{
  "n_head": 4,
  "d_mlp": 704,
  "activation": "swiglu",
  "attn_scale": 0.125,
  "tie_embeddings": false,
  "init": "uniform",
  "optimizer": "adamw",
  "lr": 0.00171,
  "lr_head": 0.0066,
  "warmup_steps": 505,
  "batch_tokens": 65536,
  "seq_len": 512,
  "doc_mask": true
}
Each number is 500 + 40 x the weight over its row's rms, rounded and kept within 0 to 999. Layers, rows and columns count from 0. Numbers have three digits each. The size before them is the row's rms in percent of the matrix's.

# layer 5 MLP gate, 704x256, rms 0.0944, rows 242-313, columns 0-63
098:489476532519460484479434482490509433508505452526437470562471475465463566443501512479470532457442501485448516447532366503498526608462411543480493518513563498386483454446536426533594495503489482
099:481444501458509500439561494473485543551542466470469454478486523559517512533528460481544435492448558531595537419471485501488550468538525540471458552510460549501471514541491534524460538464462473
094:511501444565498490454520582475519436567489492475534476519475552457439521498573460541490463518554508469568462487545500520534458517536556510502520514547553525528467478499461526474553516525484476
102:540495514464473481513495503529506573420546531437482517465480544524495518542520573519521490462542512439582529402541497592490487488525447475477526373576637503466446464468556468548536537498401538
102:549453459508472515540544582469566465483563516434439459512522533567536597480449552457531514484490493570494463576487381502491526483469468499564489489457498453534494559457520474516487509515458492
100:507554434516489530580535452463516442447549521513513522541513511547539505460506478458544479582478542498469466447520541542502521535521431470446521432474533556562470597573503469530456472516530397
100:435524447454446551487574570458601483489510494419587569570486534535519529495569472469567487534533491496553605514452488544451499489420464501513516519482520449520485516552500485504549518503527505
092:521494497552533504469522419469502479528475429472512480536488537452463460568483570475463529554491509431509580580457518541443505546485478530464500509565498464439415552539509519431552549525538517
100:473529546410478510519529493471481485504570473480540551515541462468477511432534480467538480500496478462456491473495445509525464530522495554477457517476561558442535459499547519494472556421470496
103:465529459523471506561559594453462548454551514478522490541521562511496500510424405486495511559458556519531488542538503491494495495386419471487483481511538483547481493512496498491478484526466460
110:518574508497486495538499548513544497410529553577460512547464578485470506569479543502555547504472474510444473431418501572541546600457529548474484446525438434475481440468443503532522551529506513
100:455469482421476554509488489526540526459520446396441497520459497509466508469525514446521564448460485548512519511529475503450562562455475551510462529520539520511484481495370446550480515490518555
102:507549433502446558519523509427452504475519409467506483485522466492433525571475496447460485556477491434426549532493426525474470506476571485487486512550490450510464471533517515579449437468472477
100:499453489478497496472512472498501514432522467531481508537424443555492540479523532497528552500473493498553551486584472466490467486531526541446451468596500424430523549432496453473492487446485503
092:477535517507499518514486611506460483454538530512434497484429558550506607468495545500532479511541559490490532503552499539516572510476447459548524457462515481521460522521505477497453487455553427
103:484553497449445580552461519524583457457485537486579440518474519492461508511531609487425535473519488496493481503484474512500544502472427464504494582578568487524505522508497472531528457463465463
107:476509501422508540482548514524477485493489485487456544496538563516531560477489476420459520458540508565505442418457517519511514452467506539497473522517490477596441431516481494481466533454440494
100:534494489431483456531533452382470514585536495481500510459527521576457497523436469449466532567511506471531518533536452464484585556443457539519497500556473468543524504473458438491489513492481501
109:515497525442397519542522483520529469495566481463484520566538536598479564464523535435545550461473502555542463507483570509521554511479507530440462470468500471542472563542454461552484489489505552
099:434490465514478499533540552493575518433493505439492404496551488519457525406495526496462477501515504507495561485519427502527495530438597492525480504502435483492528548547547484522481531460477526
096:488478453548473543479486576464572446516440614515481502520460499546495398527494488459437565505510501481526507530476436537503521508481477506495424535541500528487517452516450490522528550498522497
105:486452468486458416527484472490498498456552487498562460475507549542543508543510531503475583433443487477525464484498484530445526499490560563479497487464535532525472552549495514502460495453560519
101:502480510477471457466541493536514474469481429526497480488502522574489527492470488469490489456536494484521499553494503542504541546449489474537474491487487487472479494596499509522455536497524480
096:534491499532485534496515540488504553400542432489481474522485528524553474485507540492539507493451531564468625537493472498561499482503509525459480495500496537538463444478417428506529438536506412
099:512466529562512480491513500418486515483548461548519475529539543590440545556457495514573522570391530474501510406488517504484468479495495570470414558492495514497552433552509491468596524504501479
099:522411489534499577500506555520528561548532454456533496492510540494491560493532478459491501467519532534519448487558472448511549446560490536476402502574558535482474489448507530453560566517535466
093:500569439488441521569524462501565464539469535452506518496493448539500608482445475427543495428503532511532543520509474558492482495440412437431527561445488453486424513553497501562566491500535476
100:398500478495483543457564480536568475439584528441463470508558536531494514477502578507486500472491512546481533452448462519487456516474553547551470504494507498572507533430452543491471542501519502
099:413493558603476516485536468490510483469496501520540459531512595576497472506489465532459466530470556539529490507529488559547473559480502440525483480506515509530390508520482512505479506548481501
088:486452464448522566516575587457587527519527529485542453470519520543526516447532486493484491485498534525466461446499490507529467489519518482555446447498527529452489544498432501507545482543563482
097:558475483393491471512570521442579416508461497451540453528487559489444455496501525477512543436429485476487494455488433487533469550544498513487447445519446509471420484496525463524504496521469467
101:511516566555485501517476489518508536523547520494472466494427494540480513530468452452523533502385552507489462486539474554464475434488488503505511528546486552458504519421398515510551448483523476
101:430530528529490512538555483505440488535503468516441489533545534541459511485517491544488442475442498494511473471506484493542516549505556564532460489520574519464494614512453541512502452508533426
096:560485508470474441543530547551528582461508496519528504499464528537473561491590515457580564486508536506525395512522467549553552585471501486524467515536492429423503567473450563510461517446528482
110:490531532528397467535486470504512419490554483472475479525505542612519507490490553502557560436449422488468498546490432522536480526489488562479509510577495420514530452546479500504612546452507461
096:475562549468518523450555563495513497438479425476445486589539509525547465465568543482473568444545528540429592509536506540491522583533522461445462475491483429517411512471504500474486551484534484
098:456536525493470454553513464499446554450596569462518423443500517564482473497500461491495482564507475547461482598515531438537538519577466459477487574594550515519490519442508495515534482449449479
105:539545480566491522491484513550559464478500466472561393511496553511496461546448505463423551491521538458549471437547541573473522465422557483461420501526568498512478524536421462554544528478489510
096:508493496590523449481559524523495526505563554453516455522504492509505539543497511498434490561442502538539458425508476482484468511496495562556497439574507520531524482534455496503492495539498476
102:516481464482559493543517450435474541509521448473510512495488512452531541495559518502523491496521535471586494498482475517493574503494523490463424473486476496552462474448470480541484465494427576
098:558556465514535493548524518510484476489527439507455558547524580595458493516453539485477540530517580526454570462557490501428499543503461520468477461513449404540490558435509510450497495425571431
101:456522448479439527584505463502532519496489417465383469463511511504545492576439488499484511500484446560456509448460440499538555516495522522520487502478582512493522566452393508574467510524473424
101:553522510459489534587494578520503451479512475466541450509499512513459473535521561427476516555414453457555537467465508521417529457490522545421457463474549480501496498420519490487484564528512484
101:536427481495522515496506466484470494510549577466422436477449561525503558455529472533500483512500461508499524447516451514518548584489509552498524551397591447560480470448419512495426559541506452
094:519502552386414486525494564459495426484503475460448465516504526527453518536471539472482501451455469480522476441530520463516522448530547490530493472506498394546479531437492464451426532493468494
103:472445509478490510584436600466456495485523547527539519441534576538515530521566448456534521463488489488491518513468527491439514478394547472486416457501472506529451498473532494477527506473576501
090:462501478495529549486456540487513477502507519471447403524520519444501517471550506473447471535524505485529570512489532584515534468545550531541520470535531500531536553579471473556492539494510537
097:481516498549509500529529502509452512528514513482498506502438535449444588471542488484503495566551529453461547557515398531453542490471520495433510495609511577488504449481466458559511500437473465
098:518557493484525473495554512484477450494511525513516509497460499543550546482505507504443450544456521575500590523471479508493483480480520512438478525543565501581427612527456475566503484511444510
097:419502477511462542449454544552413495468568487495428528503488587550529510507529453486466519553527468504490495499472447559543587464427502555536444529484440476429450486491490541449585486487574527
101:450484504509477485515460525492455482505537521528387462520459520524445537466457462499474543500430513420482579480519480524503534440502459533466495532553527519514438514516496491506534490500486558
094:460529466469469496487533514530475471459497444446496434521512492455473533470572565479501538520498495514524472390566471417462475536513509593437482542419481487483543497486488529455539491490427517
098:574478556543474502511453456449477528452556495463534513555456549549419505514441509505460526426468526550447555569439466532477524511499548491466555455580518483434515478515455465521525484468538475
088:527568507462499557496492498450443493516557473462430495525521572483512444511496503513502559532533435485439520547556504490511455516520530528451498526516528544516525462565554538498453552448409449
104:571442491533530513584583507557502465497487547481490532486454573493502535511454547555458493471495522493566486511546470582490503529510529453509476489464463484385549502524480452567454520541456529
101:507496512487443464516566513470510499571502494452471524480535552588529473443501472477477461549553480500501499528507507515544497487531509473546468498511513471529485521391454534501502440503516453
099:499447481461509478516531562554511428450510465467453478556415517453496542522482587499502477482445527540506490499491515489557538582427612494554452481533573462457506473534482473487534532496445482
101:453541375533465466500532486459453476429492506432390506573512615514440453421514524518507522528488509532546483494462494537542552457495514528498488553482532451514500495470488497492462487469553461
103:550442432496547550491483468500459519539501499470490585521461588474560505538443524503495518462478514470469494525546419536569489466535478515515536469615551540544505555555394481503468511584517532
100:532473584582492475529532461480476498548561544516564453608481546534521577488488499461530427470528486499423500498512515540369565460563477572450501483508443564472475436519467485556491542565525522
106:552531492480551483483491540532572562519463471440434483533466546506495583526489483413534475492593480502498539481516467629572564455500541480536473533503501494503431555469471452576498533455563571
092:447493566438569471457499487495498426481520497536586474433508519453513436471506502520499483510414495528530470426515494532532502581503525426492438485517503403476484465572514443549516534525501397
098:535503473473495535492519526530570463489531453469510475468508475452509542460460484528473512513510484462480533479523458535401489523465528465541531533529463522460442491517485465546466502497534526
106:492429443544506498448489468483559444543532483476541448479511532496554536495469525379530529524468427511510458421503462509505511509536495522587506488537515519484517485585420471495523517490445547
098:521507482420487547517516500584530507498470491514476538566519523531498462483491468502548530494480531505527549521478489537474498454534537514512458515532463537486502560492472507488447473451528441
097:501560497498487517586545460438489512450546504461452456501456452468516505525541461488445552462424500482522524411575455506414474465489490524455453508507597479484483508513455531488521538475472432
100:460487437469506468441498490480546521454475458482473512485487534542480596555526480526511486487465522473538570462522499505469578532557538523534444452510578532568447497437534519536473538457444464
095:526523529579510484439517424542522574556557514530558510539508484492504548528516485523427535523495508433519508471492461509569515510462462481506508494476504492479455531491497468547499495460547476
095:543506466498484487544509559524536509429492507430421429561571518519507493510539423507437504540489396548494577487491478562507449479522566448584495504518533544507472467529545444521531560489558488
098:529564458528450536522487483544512490510526446531533426451475549427513545512481529476460536512552514492483531462408524551510535553548488538459531520451514533430480515551490474585546470466492406
098:520503443516434450536533508414548546506486527405558464555524524510529493514525548485465568510478530461517436440545405467518531553495474464441483555569561492471486522461485522547562486466472500
095:466527512549455532556448557497473488455547531484513521499478516609523567442512522455476488500553475525537565547461475458474569530464403466462442490538428542446422526512560492451524479409535431
# layer 5 MLP up, 704x256, rms 0.0994, rows 242-312, columns 0-63
096:514495527435440528539563510555461465453429497466514503520497517523536458470476423536513496471551433553548433500553491424473547478463516442594483481536535470487522509523518517477471551461498551
097:546473482552490449478551459411527454499524437503532538464445482513499589512499521568508480441495527450482442473560474495500450485434538449519497492556595473453458474524424528464539519554458551
092:533575462500525561512458468503466465513478501465532537440484530470433541422554505480500465464541532517543452488554506471515464494588471521514500531494497504517462538496462501514534471573394513
104:473417457432515487535493508518492451476487474531520484526486486490469468488514485506457493526453517448515572467483455470424468505393518518495467483534474530570466522497483522379515469454539510
102:469500540389480426500503448494462452486485468518489478483457550463447423427567483527470482521528527463514464541477529569457468515526502467514464463488547473489478467474516552490461548434433500
098:482506497510500485497433503553505434481502549527558467542524461477531529418491479458507550525491470450539434478437469489513494502494525485499434525534447407498574570479515437519548466523556436
099:405498518415465515477497499513591571530506456457530505457465481550501428421576493449512471467500466554496525512458501491445569429481405544501429540466522530459459492547456523492542512518476518
090:490477477523562432515540443498489436539498403503528477488522505497368484442427496475559466549531468534499568511586486511552511534530517586485524483521521438508507457528498476500484493512530502
099:494525477528477507431523463557541471496538455466438475483544491532493477548500483504499479442494463544505483501493508449584516491501522503560490549510540470490487486435482515554432452528480537
100:478544479485524477518458507469510543479486455471499467515523505530545615469480427530474505501469586501538528495494504506443494505393529539560542453455526437474536492453489523446502476563553502
120:508538500574471490497510542543502549531502541537442473484493478525472533507517530489561537461560443553421514477487460507562432551486521476485495487524440473479515437473470438494530511474453413
108:476531524446469549467473500589480511565473511463478509503511471476557429486473446474526486524555519553552512522513575456567535445465507457542514479544456521452512524464446578414529513465534483
099:518467511482506492512520475561503466509504552523430514475510472557473455492530513491447535527526549599492468435497511487439510425513456534453454476476457540539504471439539483509506471441437488
100:456502536560493532500544494475550575504457479569510519524552479503571501494538565501464528488516585507602490569553396453452520516526501547475454476449538470545512486465564509484499436511510558
090:573560533490438578490461492522464501442478545495491447522450426516550479480545490449436507497479536542533569490508511492496491572504474490532522500535472470582496501508527478545536531445490481
106:425549497558512497565542493530516425424551552493493472477613523486516559554434518561475496576479484496481497496467498591470497531552501476512535499468511499477482503487476479472512544488500511
108:528475505472521458565475476526481608481497531466478534511530469489544487508419440527465547499491467551519454506528500559504507499491486462466494444533449498565450515430493474501487490506475525
098:533532451473545486590499535472528477492542453521474529531570480510412498486528511491471535507503553548635484551511504498600525532552541457463460455453492499464516489517577481528508471497507537
117:439545447537553532479541560504487434488451554452519504465537512427563547550551507513509471539550472474429531446478492539472512525558432513526519499493471472440524445487468544469424510525453505
099:516486429467488575540501488463488523512552464554484622543460463469535530538435481513465530498477542479490537467484471487490477526451555548504541539581485541484510479502398542477520455535523524
096:484481483508539486511520470469503516523485453463425461503447483448501484517433487447486500506625538450546557499466476536504406469404583526482511492533523384487507534457448486502495491477492605
109:531505498532478489541508481471452453506472505530493540425462453518570438437518401502484610477487436482503504523474512500471508533509522508536495546566536570512420594553455589443432450488554527
101:503540567470489488526482506559486455527503550470507470420471459503571548415499455546513494499518534540458410481473472497525537548483507512540558505500541496446490522551520524501465483462451487
093:492471484487462458511481523511416491505549447514462494506537536529432468468515509534464533478503494506498464474534503505504520460467516443458501443534505481475496469462499577521440426565555485
099:492504505517467485482445531551507453514502538512480438528521491430488567517490532458470547576468394497504475504500419489516524488524485616442473475547505542586494534479483498537512442534447462
095:397553474499471579433503486535480499487498510514466501448526542466473474529398430461509451472534550573551492548551474522558493482461456507510518530511525462510492528459463532561555507457470460
089:497476459492436547510517460513503477501485479498539455540501503536407543510383487515496520468472474509445499524466530489519505496520551479507484475438470512436475488497561517484489486476552488
102:542483463467522534428570519494480466508558489498440507487454536441483510485490520422536442555552513476538540523486458551508493486470563499482598557474492457449498489481529551439479433520493511
098:552528594519479502466446476482528498506419539486478549533485511471451533496461485512455473551565492485501424411533457506525457522477496501494484497505514492510513550503496492503460520488387469
086:516455505473527588500449510508487463490546550494583414456517513567508571483596485450540549499465476430504469468491440455423466466523443516528454533487518533464464499496526444502513478485519528
106:572509539503562508485449539521551460488442497539495534431425495473446482572509544506482463459486552539476436550506472447524456528515521537478563564482422534463448480487526510527488469436524482
098:455460484551468558478444583461445515474387507591405441483514528518493523486529448553534437469557527545533528521388478499529481504451472595445442487487522504504500547467505497498508512466520542
104:503464563473532518472493501549532535587462529546501511540486461488443502516489511492459466530547463403538491571462475542492557500520502477447499459493437435488538493507483512521539578478450504
090:552482480468480534478527472507479531542502453533548459478496501517482524501564467577490600438525500534425429503493509505445475530500568481462498441534507522418502548478432473470439529444508510
137:454525496516489483512469542485483469482546520523457466538559494582499475573540505512462531510504493465539500528495491513549478518494536478540556504522457535550488501501542529423559488424442505
094:541441559560401527485430458479524496543495559557467486510476454464481517559456464439507431575442474546481415420579508520483479582502453504539567475566502449470500482464545478488477432502562515
095:403520490528490444488459433524493463545434469507531437517514525505503532444515590483507481512526510499503452474441459549480488509511523501460530508523547545412456550493513416524500497496518556
111:508511484483578536569477482574455523535438493480485620518512474551466488502591535565490596378463487495464525560517518473529481469543507529499552524442466462546527500543476478495534468502456481
096:486569480461557460439487481481482476584500548429458518465484447506460507576422525469429518541433471504516496422475481507460492504570464456519473443547485462469524503484536543491489490499512502
103:532434567482553515523477571534520572488465471541490483471504556535502514501477463592512480431478484542506453535452537480543462514514411553559563503517531496545538539544518501518508576574507462
093:540461548473503467506522535478518491486548527549489428549484455483533497527501519508534428543508426526524490456469523486558539499531472419529470498416509551520471514417504509477478485587404473
102:477599469495508445457368558485494503523522499571577489522464567508587540451429447533480520541506462474539534491489581544447541540535454518492514457493561461432503464537559558489484536463535503
099:534475541528545470502565452462533517508538549550487557485469552525626528563493492505465498549488587509459488543493471440552497559517468531510540494471522463461518509503472483541544526497598556
104:430473532484495473486486460491492497577617478422502569488491479483470525594515475514405434476511560483516461489489527528467517489604548518489533531514448473517532500473523462503563433568506511
091:510525473534544547482505466524527605484502557484502516533523528466460535482493451592505471499479522576482503507486510512427492524455420532534523512520515538474501485503514494504546485524581497
096:526451486471488465494492436527514473499491483464470533497490514488549510561472485430461571545507510423517522484504498452472476578448459556463508477503511478447521520407480519464475551526448536
087:521561510500514487462505454486520473463510405549536580503521507547495487492463478491579506529572477492536367531473434474503513538475479492441414511451433461502541522461526485501595514559456522
099:620461490519533539463506550512515489493467454497452503503543552523500506521521503531495479464475440448524576540453540433530508505415573506533429537439550440547500541543491524552463521519487484
097:491525548484460443516594443530459499562527469444535494477472505505390488483530489476503499495522518573472447470512590498457579554576593407526528447437481529489536495480555497525424529494476519
094:469528508413492509484540456488528482553516511498535510497505476470392465493535499470546606506457508449507523531481477510497521485518459433477480531497476443447495582444472531485508511501471491
101:504460467511513547535542537546490459537446518528481535492455534506467532456536496495502464451527482480571468443513602447454568524494558469468547447440551490463483476543530558511519497485503461
090:487479443467546495460490459503543495491502503411473510486505531501547492542487495466567490435477478578493467518469456496423488434548478555511534509513474568484524495569434516512566441501511515
096:602558479469536506549456501502514570503493432503465426449454477543461550490484494501442524507521560405496529489488595466492537503409519538494419430497504567457493480452489496537517491554508507
083:525502458502490508570458466517538544520512441548586486494452543521489535507456535456483487457493471552460560532561501515484550580527440523475532474455483427460510574500532445487364499480570549
106:438454464523519503459456453446458536477557424504445532486539501414520526456528567490589549463531546536471576490465482500565563484534521509507549500525544455536497562532522537471532505481500513
099:531504440470491495533471480506522559485457481510518476449442455475477500461512612530431507552517453475580482521469521421390492532443483541469479415499479481507468496489588538555490495503445468
095:446460524447515450542461453563543518439433508469515506527538520530492504514535582471487523498486449472536521467452512464521546458537496421457509375486523471410485426490535540550513476488510495
103:518559554544532469556508491503485488482444527529579442486502508484460447518412433486499435517491510494530501498499515489537440484490446482492408438458433494540464471552494488461484486416505450
105:525531546456535511547540564452453587509530522440508510505434558464520476509581536472467439547468569483509525429550518513491521505455476439549522513527481481485574555509423537462466512485535505
095:474499468564542506576478469484493444479456462514454582523474505498473490434506532513543509489502491472498488494382424556577498529534501528454475519561486527485515455484506510502425493502480577
114:575434463476467456479484486497461549529474480492470461526464537557458539374528510513491572559473494527496502489501532409504584503504539485475552433477403474489513488580535454549494486553555546
088:514480537514598511547510518531536477502483487487515504457491428523580493491522472496462462519517514512524428521570492472443507448487560480539535481517491457519593547511560433504586419495501442
094:539490527550491497515524474452455558504551420558527532457498478548472525525524455534465559534441565543460493483534451479478487468451482516524487480574517597460588460488559483503471505528475565
104:575489541445519446483493502438445451480513465474520565476430529503512491491528493569491537519439511479468507550514427522459443581512498539491500532518484533525552525514548412496593503453516449
097:400526479461435480474466461586498445480505537539475460472489502459565460503498473500521557560475460524507507502520460520448475458471478543471542510462474544507489519501477476499588548462547473
094:472481562545529494550457498522490486506447489478440491580491514455531469521474489485473539450498517471500446464479538480533475457489579497549455558473480427571545590481485507535473501570508484
098:502515518484476446491510471479503479462475588485547545534495464478442521457482471540458427539527583467487547511499526486505530556536546452508517435500514446500473452543412467478487530466407484
093:518494433537498369505478512525498543554524495500466488420480514509470597522483540500445520524476515473533471466541435477513553476464449540514470482483525470389524530557433502498461540439435482
097:524530518475461600452485585510560504484512450546458462417489492447480568514535492497529459541467509487455505555533560487494464483452473516484580542450537442496535530495560539470495468515507485
099:537536499492595467554492510498508464547505524507514527541558465484561496521444540497514526503491529471547513509501469487438430474491479498499538461456472469547520480546583500550400511491436537
101:542532495549565522467434452505477451513518447581497524554475517509499547505497585503552555458518513466481485531454534424502556484544517458436471508525412477477500528556587484495535464439563569
# layer 5 MLP down (transposed), 704x256, rms 0.0937, rows 242-312, columns 0-63
099:441514504517511516515488484531509488521502487550520526485521499476490527482507545570581539461455507515560555418472469544477500525459506489583536497555458545398500414564554521501480458544472459
100:569481457529444441541491560429435433541534502446506510510497451484442534508518533439481538489480572532494516546552528516393538482548513546575435517487482479486501460441485428517506485567507495
093:525509471489535475497491583500468522465548427503518486522529535521524466470543444515530467516471506467454573466475549487415436477453456529465566489492461442500571533533558504484495568543539439
102:548525523487419508538484484504499415514458418447453537480500482495501499428437484503416571485503568492513504565534512463465585501548530542543456466517496580500483575489503568555538447524494478
101:489462492487502492463479437515406521537493501469506436542426530428517470446501566510454503473523496459470493454525376538518454532480507577489544524495475499497518472466499517520507490476531547
100:531515474537421545467516466458510508466551542543489510523540495563527496437478461458493443522495432488522502469447501500483458518514483546448516577445432508525496555483503522469424561483542491
100:429509543557504517475497500465440464532534499470493506450469504505526564521515491496482531453556508466522481393541446485515492551563508475500534464475534461505518499482430503560480402508493502
092:495494457497504538496499532476464561531535487468507487541558497507544539502534533537466508518533474507501547543540494515526568468567412491489505547374476511484484511470538569440514489576581454
099:460477465479480547541488454477489476483501464533562488552478459487482557494504501535454476444484493482501540511445530445467476464494481512466514501515448478483499524516411533502455458525490430
102:430518418449513528475513470491598517475588461500520524466443552466465434493593471487537527492427486493493478492453462453507478469408575559445501436475539497573572470531545550551494554562546484
112:518529503508471533501590521487516484529525498562437612524471524543409426467522501459549492480548524539444496443476525542558503565497586496559487481540486438542542442511526504422536498592452565
104:495472490448518468556558469549517487463493492456462560487430510500477493489470493464482503473359519552461461519529454525468483510478444525495523484488555527510529475429480399513540483527468592
101:524507497487495428487498516464501452548481451498508561560494541563499505447439485565481507463433527511545450521459480456460591561417484499455466533458498517519514511541458510508477504515540552
101:564571487532597552489472516573573545496430449511492517503423453522475479542482514459522455491537506453495434511570473449523551482464521433424538462556474560502490519483425504465517516467466512
091:483454525560627545467468494524512564499493524531546453439414539534468550516497472434550500442547513506507555455506550474540537470607491442448530540507497485521525530453527501484443494488502493
109:489499520482460509461510513479529498444506488474529531498471512536561457512521589499450496518532533555537424472482507495526461500420521487545516566514509479468511458415519419486438544481406541
108:527485555516525567497502533447522507484424571535477517512537480476443516458503504499545581468535463471527532502523485426550524555450444467444510464495532508539482495471568524501495527512488534
099:500503486569520576491499482481481542577512419484451549419535507472539529499427495437524509586505503509531505560495484463553538529492486488551521521534473485499530482500436513505500487532519519
106:491468525501551519502531393467517497557440484491493426463470447425578470468501528465429549499448505522478514470500446471519554492571454512511531483583424520449525503483512525460534480459533503
101:477486456575531501477491461475496508499555531494436560490525554494486512549478440455474550520551541494500527547489583440495462475475445561427487477573525429467400458464474534527485492513484429
097:503481487515445514530461515525466460447467558509538473397528426482442523552459559472527445467487478548487463501497489531575453555488552502488469557504540461501477495506563483518519473550444553
108:507502592522454502505506496549496457505505526539447483497468492479471427553451457464479511458482436502525496496498484482523512584387592467502417528496512538468466481440445433513538537502506425
101:503499522481446538558470477429524530488547571442490480518495521482543569481535480511523530497528416515517464494463514536404486525522540478537533481507474505499497483479528487485458537483524544
093:489554518527533440504499491457535499504460516469534504523470434549523537514582547455465517523550539488401491511582446504431438515597499488490435494488456510567510598535546506517565579497420570
101:490522450465527504483486514529490528484511529525488554561511538486472462540422402448573488501495467531532611506509461523488461486503527473477515451525563504523530503495491517551504487518508481
098:516496496541470473503451505499489558497497528540539537516524499498540482519522502558474452546459537523548508459563567551485508447439500489564528535539478509480465499479544556552474440462460557
089:489501518480531528520451476514461489512535527519452479515456456449454558434559527457485480529500431463500490545540472456565475496436486483494505517465565457532476520524498502483502438482541513
104:468495474480520491504538477509501414475535558464500503547473477415543442464464515488554560532518418547493484603552522512501546545495469539494484513473481531480485470505495512561484492480494541
098:483498554578471480483471415523482446510518501449537540506508510484541531463508507475538513431544519510556467379461518508522508420466546452512429505552508501540519548573451472502518523532430465
091:515463561466499606478516535545505480468541566572469526482527472496525540448484467490548481538525494534482491453521486445438472514499527497476457474445506474463469529523474496518528470600473435
103:508567597479499481467551463483544458500498504592557443473495430525498467502504519525455508442480550453395471484468492508580484425491449495613551488476488512514465534492514411485482458485490593
102:470549441520512500426528473503427546423564470554516494467526522478550482552485539468481513527550509524544491552543572554496472475452521526533471504529500488560464549402528480522464502484524431
106:477509485453496531572494458441470481494509543549509591529530479555487516418545445523433531450483493502466566553534438428476539509536603512520514487487530550564516516520464478497509446474550461
093:566463444504514576432511513466549450494531509535584500484417475455473490548493471503528513507470515464524555540513469492506571486515495509459564528512419484502480473528477494459473579500505500
108:499536507545428402533457502471499438576444570494492531564516416566457453416461516522538528458487494468504433461488495457531498559473473394581560519483418519523520500517541489496567469519444572
095:474487424486394463543446482509492418517486543498457443506454493483425538556498487517516503429551484489486522553486507525495489509488443532490496428472480521503473529463537449481455434485514458
097:434547527459465509536468440476488477448537457566536473450495553469470553476514493495508473506534520497518478548490499508522391476594510535537448478544470457505498509527465550404469493501488420
112:500461481562496548523483464448487496557539445528539514498478492504420527528512482470506483489550509515509506504473468568487478480526525504462527452491503597438500499439490550510479523492502477
100:507490625498517508487517505503452565525503542513470515448495600470482473463580523444508449603546575554431516492550481533525530486524390508515572476553540565480551436557444504491472499537475499
103:499517546481561498506517555575523423419486465511544510471478507489535492543470464501482484587488419573427545537522530519516505473539500458522474529580458535478492437466502452534457517507427434
095:473491557460489408534490515482442504538485496515466513491563499523498531501560439466467453498496487524527479527499450489487530492551519493585525491501467577572502505521514482424468528524468519
104:502508497533425494499576511424554487479431495456539486497477519446491536488461521502463510453569508534435478447435465508492436448538493580429462473481527531489575518476500463492448520527479527
098:465481532535549460552480500481479420478476491510553439483513530514519510501578445556490423547495534516458406487508544481479500448518478477516477483507531531509474510476455544471533584499490480
101:490483420480538512513498444445516498444462456416536479593507548448488482514514448475529526493474495542490570527522511526551412557502481459540523496444521455519485569534513474490594486489442498
085:490537509487528415479547517465518469512536493422497496463511561457528438509505560513556499484497530501471470527467473453559513476573562572498488509522452530503583565523506464478486529436420436
101:492477522550487442524472533476407454534508479443500518501470498504513501525564500481518486497502533487464505520538524504466429473469568389497523505480497506532490482544487478596521539404466530
083:512456545524514465464552487468566511473441483431475473446475517470485458497481516485437500497368448553477584484497458450462508497483519500518504508536534514484537502545458427434489413527509556
100:509505560465546458500486504517525479448600566559468531456523503588546464520513477519499495452439499607515529463501503490551590531481512547560454468440476429565416517483442499458455519499472445
098:467485489462492454457567436482436469483426460462541552535433436487467544515493458524530467565422526459460500510449422566422552511444537496446495495514488499436489481545472525468491457466497558
096:522502455469431477415495456500447565439519476411492462508492488459422472455547580506486544470451442449478468452534473435471538471508432520517510539541473440429533581497499437452444493475468521
103:517575457476457525554508464480463486518520541429580472476540444451563523493546457494469560493509463476532500484487542438546512576464445455462502515521492539466483484413595484490490523507466458
092:529500482504460551475491551473486496521577461540535535520514509498518574521587460506534421611510528498493507542475610551533536533478539483503489488527520442490541499428543532445474494445493548
098:555447532520518550526489535515514509500448471500532521420480474435480546523437463492513532511421474441484507449502490448504544439523495466536514474451449533445537502487456509575476478559523485
082:471512457531427551433532508476452474561542517491542537499555512464519531524497468527495498543489540531533480509547542479542449456561489564449491541536420443453479462485516509510482465500498459
105:452543426567518458563510462507601560512563470504509539492515503560517567512538474505519486504533467529527521488493543543511429408532478508479571421494522429509427484488546510507476473432472459
099:504486458441490500467493455568506524497546426435476558481434517434463522490500507525492424558442516532522491447468541584500449456499504448536551439509603463454515532465465495532493448486507482
098:480440478519467476565551480495449464480530485519446465491510486502483482445519460435518508526459555462468528477474416539479421519573495519519504451480497470440505426519559430494472454467540454
103:476441566495488482527521476486584473528502471503493454543449448466443520564511517519495538481505525520552458503455380477496530549552441477481520534516554490493483562515526498455508520473491492
100:509533551537574488444463511480577555462484454487532523466493542500472455515530523609486476518508596495468516447573473496522475490539499509500490580498538579526502568423465488508422444534539456
097:511465512534467558450503528575565480519516503460569520526488504480530473492482485516534577515554525538559443551565491559540562510541486463502398476532491594456512518549534499536598576458469523
112:543431529559452539409590496514490555507489504534494492580474468521485527525518443522501513488527511489485469519522509484514492478502580531510462510564530458469438535532532501477511510533478561
090:491467551486480484520595540556514492517489499540469546516562507477462503403544472472531559492482552546470538474541491492453508475468554485517527500526544521533523488523504530498479480596543504
096:474568528528464476523514568437454542500431462560432552499510513502472516469485499480511462516510514477485534451551416527521514468490492500438466517503453526442459485532496437548524495509402467
109:525570538473546545500454496540459521430523459498537531503529482574436483478517494510478491522540468459558544481493493480571529499440508482511470471518609493413547567473524542433468488541517509
101:541489535588547449525520481454476482432534454505519560492452468521436544521519500490480540521503535457468500536506465536491404453473517450545556428509503506453470521417460506545510444500519583
096:515447500525442485524411452468538496502536467434553529548466545503569551516458552500564505489452517495448507463483528553552465513475482495486463522443457480527456524497449499449520540501589527
100:479507445558577498529513485518496507468519484623492508455493523528524512531482450551484470637523451494481536501494439512444490515453477512518491559543491468474540501388471496491522541483433524
094:536458546483468523483498502544519542423415553499480490542526476562472483511445495494476504413514454472567465549502478527484449504369530498537530472533591488530501473506584521495486500489427444
099:474484502560493510508469477543500525499439511415516549541527497531532406517509563526471555453524495537513551504432451497500546470560520490472471489559488510463495473502500479429496503518476526
100:517450527516553502518449531538463550511501480504504499481503530487501443543535547571501475536433482545561469441466493511525489474434552483471496518524526488391513589477494547446524527473488366
099:525511541536528464513480471518527565477529489475523548427596460458499528557544495527510487514486496501543471510537480503575575488493511482523517489514606528518480455495464484509480444472523474